{"num_hidden_layers": 12, "vocab_size": 2048, "init_std_o": 0.00547, "init_std_up": 0.0268, "beta1": 0.9, "max_grad_norm": 0.5, "decay_shape": "pow", "final_lr_fraction": 0.0, "max_seq_len": 256}
Each number is 50 + 12 x the weight over the matrix's rms, rounded and kept within 0 to 99. Layers, rows and columns count from 0.

# down: layer 4 MLP down (transposed), 960x192, rms 0.0583, rows 69-86, columns 0-191
# up: layer 4 MLP up, 960x192, rms 0.0755, rows 70-87, columns 0-191
down69:69 58 69 01 62 31 42 82 68 42 33 33 34 49 43 55 47 64 57 64 58 51 71 50 54 24 46 48 62 27 53 32 66 31 53 45 70 73 59 65 49 46 49 55 57 35 42 61 87 55 70 30 64 57 49 33 44 42 46 56 48 45 20 50 66 86 34 73 33 47 31 58 42 43 51 10 50 49 50 76 34 35 49 54 36 47 55 58 43 66 52 54 40 48 74 36 43 42 36 53 36 54 56 68 65 68 58 45 50 42 41 63 46 58 57 69 37 48 70 55 54 69 44 42 36 58 40 49 41 30 68 48 46 57 34 39 75 38 53 58 57 41 60 59 51 22 66 37 57 57 52 40 40 58 42 26 59 60 64 51 34 46 38 35 40 54 56 58 51 42 55 52 44 33 62 74 33 69 43 48 30 46 42 49 59 30 58 65 32 37 56 65
up70:49 49 50 49 50 45 48 50 49 49 51 44 52 50 54 48 50 51 47 48 47 47 51 51 52 49 46 48 45 51 53 49 48 47 49 51 46 49 47 51 51 53 49 53 51 49 48 51 52 51 51 47 47 53 49 49 47 51 48 51 48 52 50 48 48 48 53 51 49 46 52 51 51 52 51 50 52 51 51 51 51 51 48 50 53 51 49 50 47 51 51 48 51 48 48 50 54 50 48 45 50 50 51 49 51 48 53 51 53 48 51 47 47 48 48 51 48 53 46 49 48 48 46 54 52 47 48 50 48 49 47 47 46 50 48 47 47 51 48 50 47 53 51 48 49 52 49 52 50 47 51 49 51 45 47 48 51 45 52 52 51 49 51 51 51 49 53 53 50 48 48 49 53 48 48 47 49 51 52 49 50 51 48 52 51 49 46 50 47 52 46 49
down70:50 49 50 50 49 48 51 50 50 49 49 50 51 50 50 50 50 50 49 50 48 50 50 49 50 50 51 51 51 51 48 51 51 50 50 49 52 48 50 49 51 49 50 50 50 50 49 51 51 50 49 52 50 50 50 49 51 51 51 49 50 47 51 48 50 50 51 49 50 50 49 49 50 49 50 50 50 50 51 49 48 49 49 49 50 50 49 51 50 51 50 50 50 50 50 50 49 50 52 49 49 51 51 51 48 50 51 51 48 51 51 51 47 50 49 51 50 51 51 50 49 49 51 47 51 52 50 49 51 52 51 51 51 49 50 51 50 50 52 50 51 49 49 49 50 49 50 49 50 51 50 52 50 50 51 52 49 51 49 50 49 50 50 49 49 50 50 49 49 49 51 50 48 50 49 52 48 51 50 49 50 51 54 50 51 49 50 51 49 51 51 50
up71:57 41 45 58 47 67 53 53 24 54 55 47 43 44 48 37 44 53 41 33 51 57 49 18 45 76 49 36 24 35 45 48 33 37 63 29 28 37 50 54 36 31 35 45 47 43 49 57 63 75 40 27 71 28 53 41 69 60 55 55 67 41 24 66 33 59 42 46 68 71 77 35 62 37 56 74 56 65 46 56 69 64 74 39 54 41 45 38 39 61 32 71 71 44 66 58 54 37 38 73 13 43 31 85 67 59 59 39 51 39 36 41 33 51 53 41 48 26 46 67 60 52 50 67 75 40 47 51 27 60 62 45 51 36 56 61 52 77 61 50 48 56 32 70 59 65 15 51 45 45 39 63 52 33 64 56 37 39 55 61 48 56 79 80 80 54 74 25 45 65 31 32 60 56 69 64 49 70 51 63 39 49 97 74 35 45 30 65 28 70 38 39
down71:51 36 64 48 42 40 61 38 38 41 61 45 53 56 40 51 53 54 60 48 44 42 19 40 71 64 31 42 46 71 29 86 82 48 54 30 48 59 39 57 60 75 49 22 45 82 28 17 55 41 37 44 55 29 35 17 34 70 50 58 49 50 14 53 43 51 58 42 42 53 58 54 45 56 52 73 44 71 49 66 48 66 79 18 69 60 47 34 47 62 66 13 66 58 47 30 45 65 37 66 85 52 69 62 32 54 65 32 51 21 63 62 82 85 30 59 57 64 67 13 46 67 50 49 65 57 41 63 23 33 53 59 46 38 47 53 33 56 37 56 73 45 70 41 60 46 47 53 29 50 39 43 63 61 56 49 47 56 64 47 37 65 58 35 24 14 51 66 51 32 45 11 60 41 47 32 34 45 63 46 47 66 15 56 76 53 48 68 37 73 49 51
up72:57 28 50 55 49 68 57 50 62 35 45 70 51 34 48 64 23 44 61 42 57 59 44 63 71 44 31 69 42 60 68 64 39 51 34 49 38 49 57 42 58 69 27 21 45 46 51 61 32 40 60 42 48 41 58 48 67 35 53 49 46 50 52 58 36 29 16 52 68 37 56 55 49 61 55 45 55 51 35 62 52 59 66 49 62 77 86 37 63 41 58 59 37 56 59 52 56 51 65 55 51 52 44 50 80 51 62 36 36 38 53 47 48 49 15 57 63 54 55 57 61 55 63 44 53 41 42 39 60 30 64 34 58 45 55 52 58 52 31 53 65 32 53 81 55 38 31 44 59 49 47 38 40 31 53 30 54 52 68 38 55 62 41 68 46 46 50 52 60 51 57 26 55 41 53 46 55 49 40 48 50 34 32 33 50 64 61 58 45 48 52 48
down72:51 60 73 69 56 41 49 56 44 43 59 41 35 40 64 51 37 31 51 47 50 64 67 51 44 52 28 39 48 39 63 42 43 38 79 31 44 66 57 45 49 61 57 71 39 47 76 37 40 67 49 27 60 46 42 50 65 75 53 40 62 43 48 36 50 49 62 26 23 45 59 35 46 61 40 46 58 57 41 53 44 37 51 46 49 60 49 74 48 66 40 53 52 60 51 53 65 66 59 54 39 49 55 34 30 57 51 42 66 66 39 39 48 55 48 47 49 45 56 52 48 35 65 48 49 53 40 40 31 63 54 61 54 45 52 56 43 53 42 38 43 60 49 51 28 56 63 51 54 32 34 51 66 79 61 38 50 55 54 54 43 47 52 37 53 56 62 38 56 64 51 58 45 59 42 51 43 45 44 79 49 55 37 56 44 36 32 48 46 44 64 43
up73:51 50 52 57 63 75 47 48 38 39 61 42 33 75 66 36 37 44 44 37 52 49 54 57 54 25 14 61 48 38 56 82 36 76 55 43 47 43 46 48 71 42 43 60 47 26 65 69 54 74 52 67 55 60 54 44 38 41 39 51 53 38 53 42 41 74 55 48 54 58 36 67 51 48 22 45 65 34 51 65 66 29 57 57 49 53 54 70 47 25 38 66 62 37 31 57 51 55 42 46 21 58 56 54 35 45 46 57 59 65 51 60 51 44 59 53 34 67 66 33 62 29 55 47 77 46 59 51 55 76 47 28 55 41 29 58 41 64 52 54 77 57 43 67 57 53 44 40 52 33 52 84 47 57 61 42 58 60 39 44 49 28 41 61 49 41 32 34 53 50 24 49 56 25 48 19 36 23 57 51 35 59 43 34 55 67 48 67 66 41 41 60
down73:30 42 48 37 35 49 46 65 45 49 66 55 55 51 61 35 72 61 43 73 50 55 47 35 34 64 30 74 52 51 43 72 35 43 60 44 46 62 56 23 42 43 37 51 49 60 32 66 65 53 78 36 44 24 43 57 36 55 73 81 54 54 30 61 42 54 31 43 51 26 44 35 38 50 57 48 37 51 55 71 49 65 41 50 54 64 45 16 55 51 46 67 35 56 68 53 51 57 36 40 59 55 80 60 51 46 38 26 46 14 61 74 58 79 48 67 75 64 56 28 52 81 33 50 21 57 46 59 56 53 35 46 63 51 41 38 81 66 65 64 39 53 31 18 57 43 52 47 65 61 22 28 34 52 63 49 37 37 31 65 60 50 51 50 32 43 46 67 53 63 56 51 38 57 62 52 50 40 11 50 47 43 25 63 73 61 70 43 48 54 57 50
up74:71 57 51 52 69 51 62 51 53 60 57 59 61 22 64 54 57 33 58 56 49 32 40 71 52 61 33 53 64 53 40 49 45 42 55 35 36 46 56 25 65 44 24 66 41 64 51 47 57 64 60 64 46 50 87 52 52 25 68 33 34 59 42 46 43 46 34 67 56 62 33 25 66 67 77 65 65 54 50 37 47 22 53 49 40 50 48 45 32 72 60 66 41 39 17 46 57 69 17 37 33 41 64 24 59 11 60 49 36 61 43 69 59 42 29 45 21 46 43 52 50 47 50 44 48 41 63 50 55 77 22 60 69 74 48 58 61 37 65 64 60 37 36 41 45 69 71 40 49 54 55 38 40 41 37 45 41 73 34 55 70 78 60 54 50 55 39 43 58 35 43 45 45 59 56 61 32 52 76 42 63 47 66 59 35 61 57 36 44 55 49 58
down74:50 38 57 48 56 39 14 58 42 70 61 58 52 38 47 62 53 53 47 67 54 44 56 46 51 61 35 59 56 65 13 20 55 33 43 57 76 39 33 73 43 49 57 64 50 58 68 58 48 55 43 71 57 49 41 60 61 49 55 64 26 42 61 31 52 39 45 28 55 84 37 51 32 78 63 41 48 42 50 26 46 35 54 67 51 61 45 70 53 24 77 44 70 43 52 50 78 51 51 51 27 43 39 41 35 39 53 51 51 58 65 43 55 32 22 36 68 27 37 70 56 70 65 36 49 28 50 72 66 52 60 20 61 42 53 47 29 51 65 61 45 43 32 58 63 60 49 48 37 51 62 48 25 43 50 26 37 46 45 41 48 57 46 37 78 81 63 33 64 53 60 63 60 64 70 44 46 12 49 51 40 63 47 33 57 34 56 51 42 30 63 49
up75:68 40 44 66 47 60 53 53 35 66 71 53 41 55 67 45 57 49 22 47 64 50 48 57 52 66 68 72 54 57 32 49 54 45 42 31 29 40 42 41 49 41 39 52 49 61 49 50 36 52 43 48 55 43 59 32 45 47 50 77 38 50 59 61 64 64 43 46 47 42 62 37 43 54 51 41 34 36 43 56 59 57 57 31 51 59 60 41 51 54 58 49 44 40 46 41 60 51 27 48 43 48 46 40 46 56 54 56 62 48 33 65 43 58 57 51 59 35 36 46 55 59 58 62 57 39 56 43 45 50 56 45 49 62 30 44 66 59 55 60 56 46 49 49 54 57 53 54 48 47 37 55 57 47 56 52 31 49 53 43 69 81 43 60 39 35 59 47 50 43 55 56 57 49 39 48 77 59 47 44 60 62 50 47 50 62 36 53 47 46 51 42
down75:41 56 59 51 33 37 58 61 55 29 33 45 53 48 52 65 49 47 56 45 53 47 49 47 42 36 45 31 42 39 55 53 58 47 56 59 66 49 37 55 42 57 54 58 59 50 51 58 56 49 65 62 57 57 34 50 56 56 52 42 60 51 57 46 58 43 60 54 35 47 44 58 47 38 43 44 53 42 59 56 52 66 49 48 52 46 50 54 54 43 50 47 58 50 52 63 51 45 63 52 53 62 48 48 41 63 36 46 43 53 71 53 52 36 40 50 48 63 59 47 50 50 51 32 45 61 53 70 55 40 47 35 60 47 59 54 49 36 52 41 39 45 37 56 52 42 45 52 60 53 50 49 54 59 42 44 62 40 52 41 45 41 71 30 55 52 59 64 49 46 60 57 42 48 50 54 36 40 53 63 43 33 41 48 47 41 64 37 45 46 50 66
up76:32 52 37 81 40 45 23 44 54 45 51 40 48 46 49 55 58 82 64 36 57 22 37 52 51 26 73 44 51 81 15 55 45 61 35 51 51 55 67 33 49 49 68 56 47 54 58 42 54 62 61 48 29 56 46 56 63 46 69 59 71 53 81 31 56 37 48 61 36 31 50 53 59 37 44 46 34 72 51 70 52 46 38 34 50 42 57 70 52 33 59 61 31 46 51 52 54 63 46 40 50 37 47 25 36 52 67 74 53 68 65 40 42 44 78 38 51 36 53 49 30 42 53 71 63 67 56 66 51 37 46 33 60 84 22 59 46 53 56 76 67 42 46 54 42 68 65 38 49 56 38 61 40 38 43 36 47 51 41 32 88 45 62 69 38 62 38 44 63 51 51 44 36 49 34 67 44 57 46 44 54 52 55 55 24 56 48 23 63 63 45 22
down76:55 37 54 29 68 35 67 54 54 59 59 66 48 60 58 59 61 47 24 53 54 52 52 44 57 63 45 56 54 34 39 40 55 50 66 43 46 59 51 67 42 52 15 58 48 59 42 52 68 55 52 54 44 40 36 72 52 34 51 54 41 21 30 65 47 49 40 28 41 62 57 48 52 57 51 50 51 30 64 49 82 36 53 47 41 57 74 61 38 56 47 38 58 55 57 52 45 43 54 64 28 47 41 51 31 67 61 59 49 27 58 32 56 43 55 54 33 54 41 42 44 63 55 42 48 62 47 61 40 65 42 75 55 54 45 39 48 44 44 59 55 60 45 60 44 39 64 72 39 53 62 40 48 36 54 38 35 57 57 47 19 57 38 36 45 51 47 73 38 50 39 60 59 32 58 39 40 43 35 57 43 64 60 67 38 64 61 62 48 48 48 68
up77:52 21 54 75 39 42 58 51 43 46 30 54 61 57 48 50 61 46 44 56 76 58 30 34 44 51 20 47 17 58 57 65 57 42 40 21 18 56 71 64 60 39 43 57 65 33 46 61 23 71 50 15 75 55 63 27 49 23 37 72 42 64 41 41 43 44 45 34 41 49 71 45 41 67 48 51 45 41 32 53 89 44 42 39 24 51 26 63 44 22 67 60 49 56 65 75 53 52 64 29 51 47 62 40 41 83 56 48 53 93 59 70 18 33 60 42 64 56 48 43 60 73 46 30 38 59 68 53 38 28 72 42 67 55 61 73 48 65 41 46 63 44 44 43 52 34 42 39 48 61 60 60 51 39 42 44 53 45 52 35 68 45 27 46 60 33 65 48 54 76 54 36 31 41 53 39 50 53 56 63 36 65 56 51 60 61 42 47 64 30 36 56
down77:32 46 64 34 60 55 44 31 59 36 62 71 45 54 21 53 63 38 63 60 32 43 56 65 60 67 38 81 41 52 53 48 67 39 41 56 73 57 61 34 65 50 44 53 45 58 25 49 36 42 49 65 51 64 54 67 31 78 91 49 50 23 31 42 64 29 42 59 48 50 41 41 39 43 22 61 45 43 68 31 30 58 30 47 76 61 70 49 68 69 69 67 41 36 69 39 71 32 62 43 54 53 24 55 69 18 37 62 50 11 48 24 47 73 08 27 31 42 58 76 49 30 57 24 19 60 15 48 57 52 58 59 50 69 57 44 65 44 49 48 47 50 51 43 30 44 60 62 47 46 74 45 60 53 58 56 58 15 34 44 39 40 45 69 85 64 53 31 52 73 54 79 39 35 48 58 93 44 56 43 52 62 42 45 62 33 54 32 67 56 34 61
up78:52 58 73 28 57 57 55 43 30 43 30 48 59 39 51 51 45 47 56 62 46 58 47 34 59 48 47 41 26 53 43 51 73 82 94 47 42 44 68 63 45 53 54 55 39 25 52 56 51 58 53 30 16 39 37 66 52 24 63 58 61 79 31 25 52 54 70 62 46 41 68 34 62 52 18 44 62 69 47 34 45 71 39 57 47 51 50 23 23 37 36 62 50 41 46 40 17 50 57 38 54 49 50 54 33 59 61 24 57 44 47 51 45 43 63 41 57 17 47 62 69 42 59 53 59 48 58 18 22 56 66 54 49 40 50 50 54 65 56 75 49 39 46 64 42 63 40 51 57 62 45 70 60 34 72 27 60 58 58 35 39 77 60 41 68 59 87 50 45 47 59 62 40 64 60 54 58 50 38 63 51 52 58 47 48 50 66 49 35 68 37 43
down78:39 50 44 47 67 52 62 36 47 52 57 27 57 71 47 39 48 57 59 44 56 39 41 42 58 60 57 43 46 65 53 47 48 29 51 57 76 83 47 49 66 39 28 63 60 54 62 24 60 57 60 36 43 60 73 25 23 78 56 33 36 44 50 38 63 33 57 55 36 62 35 66 73 65 35 47 70 60 53 81 38 51 74 37 40 49 48 51 66 48 35 42 32 58 37 52 59 50 54 63 26 43 35 82 52 52 45 56 51 40 41 77 60 77 39 58 27 51 54 64 43 45 54 64 24 28 32 66 09 47 37 75 57 48 27 23 50 41 38 24 57 57 70 62 77 45 52 53 58 41 43 52 45 53 66 27 70 71 37 48 53 39 74 72 29 45 50 52 48 59 55 55 35 42 51 48 46 58 58 63 43 49 49 31 46 42 46 46 37 56 37 48
up79:53 68 42 51 57 47 29 37 43 40 56 48 59 30 62 46 44 64 66 76 59 37 38 60 38 47 45 48 45 52 47 50 53 35 43 51 59 56 57 55 46 58 48 40 39 48 44 51 43 48 56 44 53 73 50 40 50 68 80 31 39 43 35 76 56 71 54 52 57 39 54 43 60 49 46 54 32 43 37 52 46 57 52 66 54 46 54 45 43 53 58 60 48 61 26 43 37 43 42 57 67 58 58 46 66 38 64 33 53 52 67 46 56 34 39 39 58 51 56 53 48 44 42 46 49 41 55 53 39 57 57 60 61 47 52 52 49 58 58 49 56 62 48 53 41 53 48 68 63 45 58 53 52 49 53 53 43 54 51 54 58 66 47 45 49 42 46 61 65 58 41 57 46 34 48 61 71 35 40 57 65 47 48 66 56 38 48 44 30 46 36 43
down79:54 40 51 38 54 36 54 56 62 53 53 59 47 51 44 36 63 47 45 70 61 43 65 41 25 43 51 40 53 41 40 63 57 54 46 37 31 41 48 36 43 45 68 55 87 43 61 52 48 59 39 56 29 60 42 50 66 34 51 42 43 56 46 43 47 50 48 48 59 49 36 57 48 56 41 52 59 45 51 43 55 55 36 45 56 49 49 49 39 49 57 63 53 50 52 55 42 52 37 37 39 64 50 58 44 52 38 41 46 42 53 53 56 64 51 56 52 36 49 53 54 37 62 38 44 47 57 56 76 48 53 54 51 51 47 48 60 52 53 46 42 51 43 51 43 49 42 49 47 52 43 46 40 41 64 42 35 34 59 55 64 47 57 58 53 54 47 56 64 38 59 44 37 51 52 46 39 46 55 39 60 53 50 43 59 67 49 61 61 43 79 67
up80:49 49 48 48 50 47 51 48 50 53 50 48 50 48 53 53 51 53 52 50 52 51 50 48 50 51 48 47 54 50 54 49 49 52 51 50 51 48 48 53 51 49 49 49 50 50 48 51 51 53 53 51 51 54 52 51 53 53 48 50 50 48 51 49 49 48 49 47 51 52 50 49 50 51 49 49 51 50 55 44 52 50 51 49 53 52 50 51 53 51 51 47 50 49 46 53 48 52 51 50 48 52 50 48 50 52 46 50 49 50 52 48 50 47 51 51 51 52 54 53 50 54 49 50 50 54 51 46 54 50 53 46 51 52 52 52 50 48 52 51 51 48 51 51 51 49 53 49 51 49 53 50 51 53 54 50 49 46 48 51 48 48 51 49 53 53 52 48 48 50 54 51 50 49 51 51 52 54 48 52 49 49 51 49 50 50 54 54 53 51 50 50
down80:51 51 51 50 52 51 50 50 51 50 51 51 50 50 51 48 50 48 50 51 49 48 50 51 49 49 50 51 49 50 49 50 50 50 49 51 50 50 51 50 50 51 50 51 52 50 51 49 49 53 50 49 50 47 50 49 51 48 50 52 50 50 50 51 51 51 50 50 50 50 49 49 52 50 51 52 50 51 51 51 50 50 51 51 50 50 51 49 49 50 51 52 50 50 49 49 49 51 50 50 51 51 50 51 50 50 52 50 51 49 52 51 51 51 49 51 50 49 50 49 53 50 51 50 49 51 49 50 52 50 49 49 49 49 49 49 49 50 52 49 49 52 52 49 51 47 50 51 51 50 49 50 50 49 49 51 51 51 51 49 51 51 50 52 50 49 48 50 51 50 51 50 48 49 48 50 51 49 50 50 49 49 51 48 49 51 49 50 48 51 51 50
up81:54 42 51 53 51 52 46 50 41 52 54 54 49 55 49 47 50 50 47 53 44 45 48 52 49 51 44 50 48 52 52 51 50 47 45 53 54 52 53 46 48 47 49 47 49 53 49 51 46 47 55 45 51 47 52 51 51 49 48 51 53 52 55 52 54 56 49 52 54 49 52 49 56 60 51 51 52 54 44 48 50 59 42 44 45 53 53 50 46 48 53 52 44 45 47 46 54 60 41 54 51 51 51 57 50 48 53 43 52 52 44 53 49 55 51 55 52 45 50 45 50 49 43 48 51 55 55 53 48 51 47 48 50 50 51 53 53 48 48 52 51 53 50 45 52 54 50 58 50 50 44 49 48 52 49 45 52 53 55 51 54 51 52 53 49 47 47 51 49 47 47 55 56 46 48 47 58 47 54 46 57 42 55 54 50 49 52 49 49 56 52 56
down81:48 49 51 47 50 49 55 51 52 50 49 51 51 51 48 51 49 52 49 48 54 51 50 48 50 48 50 47 54 49 54 53 50 53 52 51 49 49 47 52 51 51 50 49 53 51 52 52 54 47 49 52 48 53 47 50 51 53 50 43 47 49 49 50 48 47 52 47 49 52 47 51 48 47 52 46 49 47 50 48 49 47 50 50 51 49 50 53 52 54 49 45 51 51 52 52 49 48 50 51 48 52 49 52 51 50 47 52 49 53 49 50 50 43 52 49 51 52 51 52 47 50 53 48 52 51 49 51 52 50 53 51 47 48 53 49 46 52 51 52 52 51 43 53 49 51 50 47 47 50 50 49 52 53 51 49 49 48 53 52 46 49 48 49 51 52 50 52 50 52 51 46 49 51 50 53 46 52 47 50 47 50 51 49 52 47 50 49 49 49 52 50
up82:34 32 30 71 31 61 64 12 37 45 41 29 38 24 51 40 31 65 57 52 17 87 34 43 53 58 62 66 68 55 41 67 40 54 58 21 46 45 61 67 31 36 39 60 56 46 60 51 78 52 67 73 57 45 64 54 59 45 58 45 62 46 49 61 39 48 53 73 61 46 54 37 62 42 83 61 56 78 46 41 62 25 45 36 35 40 58 72 44 71 67 54 50 39 57 54 56 49 44 78 18 56 64 52 61 45 62 52 56 46 46 62 38 44 81 36 56 62 41 41 58 46 53 59 64 43 38 67 55 55 36 47 55 50 36 49 71 64 46 39 49 75 44 46 60 49 56 60 43 78 55 47 34 29 58 22 27 52 33 43 66 29 30 51 69 24 45 51 45 40 46 51 53 47 50 42 56 42 36 21 51 50 53 43 54 86 46 68 60 72 55 39
down82:70 38 65 41 41 43 38 29 34 52 52 56 42 56 43 40 82 50 51 37 60 42 66 39 63 41 50 21 38 57 38 43 46 48 22 52 52 39 47 60 51 48 49 41 46 74 52 36 45 62 56 28 25 42 55 17 52 52 44 47 71 41 46 62 68 44 56 22 50 44 67 54 62 49 39 63 64 10 60 63 29 60 64 38 31 59 48 50 29 35 41 42 50 70 64 56 57 47 33 50 65 35 50 28 61 69 36 44 46 85 72 51 50 68 61 79 61 51 57 16 53 43 44 74 69 60 45 61 31 35 73 45 54 21 59 56 44 29 41 55 49 68 83 42 62 23 55 47 51 47 50 50 61 55 51 43 57 49 45 50 47 57 66 53 32 45 51 60 55 54 51 42 49 72 31 55 56 23 51 70 52 57 48 59 51 63 41 56 54 48 45 47
up83:48 80 78 74 51 51 44 50 37 56 56 46 61 56 72 38 59 70 25 66 54 32 84 48 42 57 67 60 44 31 29 46 33 44 67 20 75 67 56 67 57 60 48 60 58 48 59 45 45 45 58 35 58 69 55 22 43 60 65 46 72 49 79 74 55 52 42 54 28 61 28 27 51 61 32 61 87 52 28 43 50 60 36 16 37 47 61 65 30 66 40 53 44 40 50 47 58 44 66 78 56 46 53 61 62 48 55 33 51 29 48 27 58 44 31 27 24 53 25 62 72 54 55 40 54 70 49 41 56 75 44 74 60 51 64 64 60 36 44 51 29 43 40 52 43 54 64 67 45 58 39 48 54 30 77 65 39 57 37 44 46 58 33 34 61 34 45 82 46 52 62 36 52 40 35 43 51 53 46 27 44 49 45 62 33 48 55 44 50 36 50 51
down83:56 41 45 40 70 46 54 54 37 55 32 72 49 24 16 64 45 52 68 39 56 60 33 58 54 45 68 53 49 57 58 50 84 99 59 58 40 48 48 51 63 40 42 55 46 37 22 54 43 67 64 51 50 43 29 58 43 61 55 46 20 44 65 56 41 64 29 58 64 36 56 54 55 49 57 45 51 59 48 45 61 60 60 53 58 45 54 50 49 43 36 58 41 61 52 43 20 52 47 17 58 49 68 36 56 58 63 42 58 58 59 58 57 35 75 48 47 38 47 47 53 39 35 63 62 31 72 48 49 37 47 49 55 40 56 42 54 48 49 39 35 40 27 51 31 32 44 48 58 51 58 51 60 46 23 51 48 41 54 64 30 71 85 59 54 40 50 46 52 27 48 52 30 68 34 34 71 57 53 94 43 65 58 71 36 40 40 48 57 61 51 56
up84:55 60 50 58 63 51 61 24 35 52 57 55 43 56 42 62 67 76 63 47 40 56 48 50 60 47 81 44 33 51 50 47 49 57 71 26 07 46 67 53 62 53 64 58 45 40 37 52 30 63 69 48 45 51 49 43 22 70 82 62 44 56 55 60 65 70 60 36 35 48 54 41 61 42 51 55 41 60 27 21 62 59 56 52 48 38 51 47 45 49 60 55 42 37 35 55 73 73 65 29 58 53 32 32 50 32 76 36 75 51 38 39 45 45 45 41 31 59 41 59 53 70 46 53 55 77 35 52 70 40 42 74 57 23 65 23 40 55 27 40 67 66 44 41 66 61 64 49 29 58 31 48 47 54 62 52 47 71 76 40 46 47 36 52 40 54 36 55 70 62 41 41 46 35 34 46 46 61 58 66 28 55 13 63 48 37 70 60 41 37 39 50
down84:64 58 24 51 45 45 35 47 37 55 47 56 34 52 51 42 40 55 66 47 52 56 53 57 53 58 30 35 69 56 39 42 37 62 20 41 63 50 42 44 74 66 62 57 67 58 62 53 53 36 35 62 30 37 40 39 48 45 57 57 54 57 42 30 47 48 27 58 71 56 56 53 55 55 45 62 58 49 58 37 54 33 49 58 67 56 46 54 43 36 63 49 38 47 63 41 60 56 61 47 38 48 51 43 31 56 27 38 53 54 45 66 50 38 39 42 74 44 74 45 47 42 50 70 67 47 53 54 54 34 56 17 54 49 49 69 53 46 50 55 61 54 69 30 60 28 69 80 57 39 50 62 63 31 58 39 36 48 55 61 49 38 59 62 59 51 44 56 41 57 44 36 60 50 26 63 29 34 60 55 47 42 55 49 52 51 57 53 68 43 44 49
up85:99 75 47 60 63 51 45 62 58 47 70 71 53 65 44 65 46 39 56 51 53 13 27 54 59 34 48 49 44 52 17 29 54 62 55 29 29 45 51 47 54 38 33 50 48 61 52 55 54 64 47 74 62 54 71 50 22 26 53 79 50 42 36 48 35 40 40 30 50 68 62 31 48 50 62 54 19 31 47 51 46 49 54 49 27 39 66 43 65 28 74 46 46 39 19 35 52 47 37 31 46 55 71 47 54 53 61 50 58 73 39 52 37 24 31 62 52 54 57 55 48 54 38 79 49 51 78 44 59 51 40 29 71 46 75 42 73 46 35 37 77 40 52 41 72 59 56 55 59 63 49 37 35 47 39 56 61 69 51 42 78 64 75 38 55 50 29 56 67 55 44 54 43 45 57 53 39 39 59 51 46 30 56 47 47 65 37 49 34 32 51 45
down85:79 69 38 36 59 40 76 67 53 57 41 65 53 23 36 61 72 38 30 32 39 42 48 37 60 00 66 52 59 31 09 47 61 33 60 37 65 50 48 76 51 50 49 56 64 60 52 60 37 55 36 73 69 61 29 38 52 52 59 47 82 52 38 39 70 39 63 62 74 65 56 38 53 60 50 44 68 31 50 59 76 61 48 53 55 41 50 64 53 57 66 38 40 60 40 67 37 39 33 34 42 29 48 68 48 32 51 65 30 62 51 61 48 44 58 68 45 51 70 37 46 40 25 55 44 62 36 62 52 44 81 59 31 34 51 45 46 58 48 32 76 56 45 60 35 57 49 49 55 50 48 35 26 31 24 52 64 45 68 67 47 53 71 53 71 33 38 60 25 27 61 52 58 45 41 38 61 28 58 64 35 45 68 48 49 38 58 55 28 67 41 43
up86:62 53 45 48 53 49 42 47 42 42 26 62 60 49 14 30 59 58 32 73 35 28 40 33 61 43 54 72 71 32 52 46 41 44 52 49 43 53 62 36 34 41 55 20 44 63 71 55 54 79 89 27 63 63 38 47 50 44 42 49 42 59 41 60 33 66 49 63 39 43 72 38 62 48 66 84 60 43 47 33 89 36 57 66 28 52 43 54 41 74 44 43 41 53 55 54 39 68 55 36 49 29 47 55 57 59 67 21 75 43 49 56 21 44 51 36 47 51 30 38 59 44 46 65 41 50 60 36 62 53 51 46 62 60 32 59 59 43 62 56 44 54 40 40 45 44 43 33 41 71 68 55 51 48 24 32 47 42 18 58 62 63 64 48 40 47 65 52 49 57 30 65 62 67 45 54 50 80 57 46 38 62 53 60 47 58 70 60 38 59 34 46
down86:61 32 54 52 61 47 43 66 43 30 37 40 38 57 51 65 72 28 52 48 66 66 48 62 41 44 37 45 41 37 49 45 59 52 45 70 49 16 45 80 70 80 58 62 62 35 62 51 65 39 51 61 40 34 67 56 32 51 43 56 35 54 50 58 59 24 59 44 59 30 42 68 30 44 48 48 42 41 36 46 15 39 49 24 75 85 57 44 46 48 63 47 18 56 56 60 64 64 51 38 39 67 67 62 43 63 15 68 37 51 54 58 66 52 65 59 66 53 46 35 61 56 24 34 56 50 51 37 29 52 58 65 46 51 21 23 52 61 59 56 71 61 72 64 58 72 47 31 81 56 31 45 34 51 48 69 59 52 70 25 39 58 38 62 40 34 43 39 65 46 51 30 78 26 62 25 46 26 32 50 47 66 41 50 40 72 53 41 51 40 51 64
up87:51 36 67 64 34 66 47 46 46 57 67 29 61 44 23 28 63 43 45 47 71 45 37 43 41 48 45 56 41 63 55 51 46 46 47 52 58 47 84 28 30 40 33 81 42 66 70 54 64 59 74 56 73 69 47 47 22 63 66 47 59 36 34 61 33 66 43 59 72 67 49 43 54 35 47 59 55 61 30 61 78 31 56 33 59 39 74 40 66 51 41 48 56 36 67 43 56 36 33 77 29 60 50 59 64 25 53 48 34 59 58 47 73 46 46 71 25 53 34 48 36 60 43 73 84 47 49 35 30 47 33 50 64 59 32 66 53 43 70 25 67 52 36 41 86 51 42 51 44 23 33 48 54 32 72 69 67 49 28 56 67 33 58 77 65 40 45 61 51 42 50 46 59 47 50 53 41 43 65 60 60 50 56 66 46 29 47 57 26 62 45 21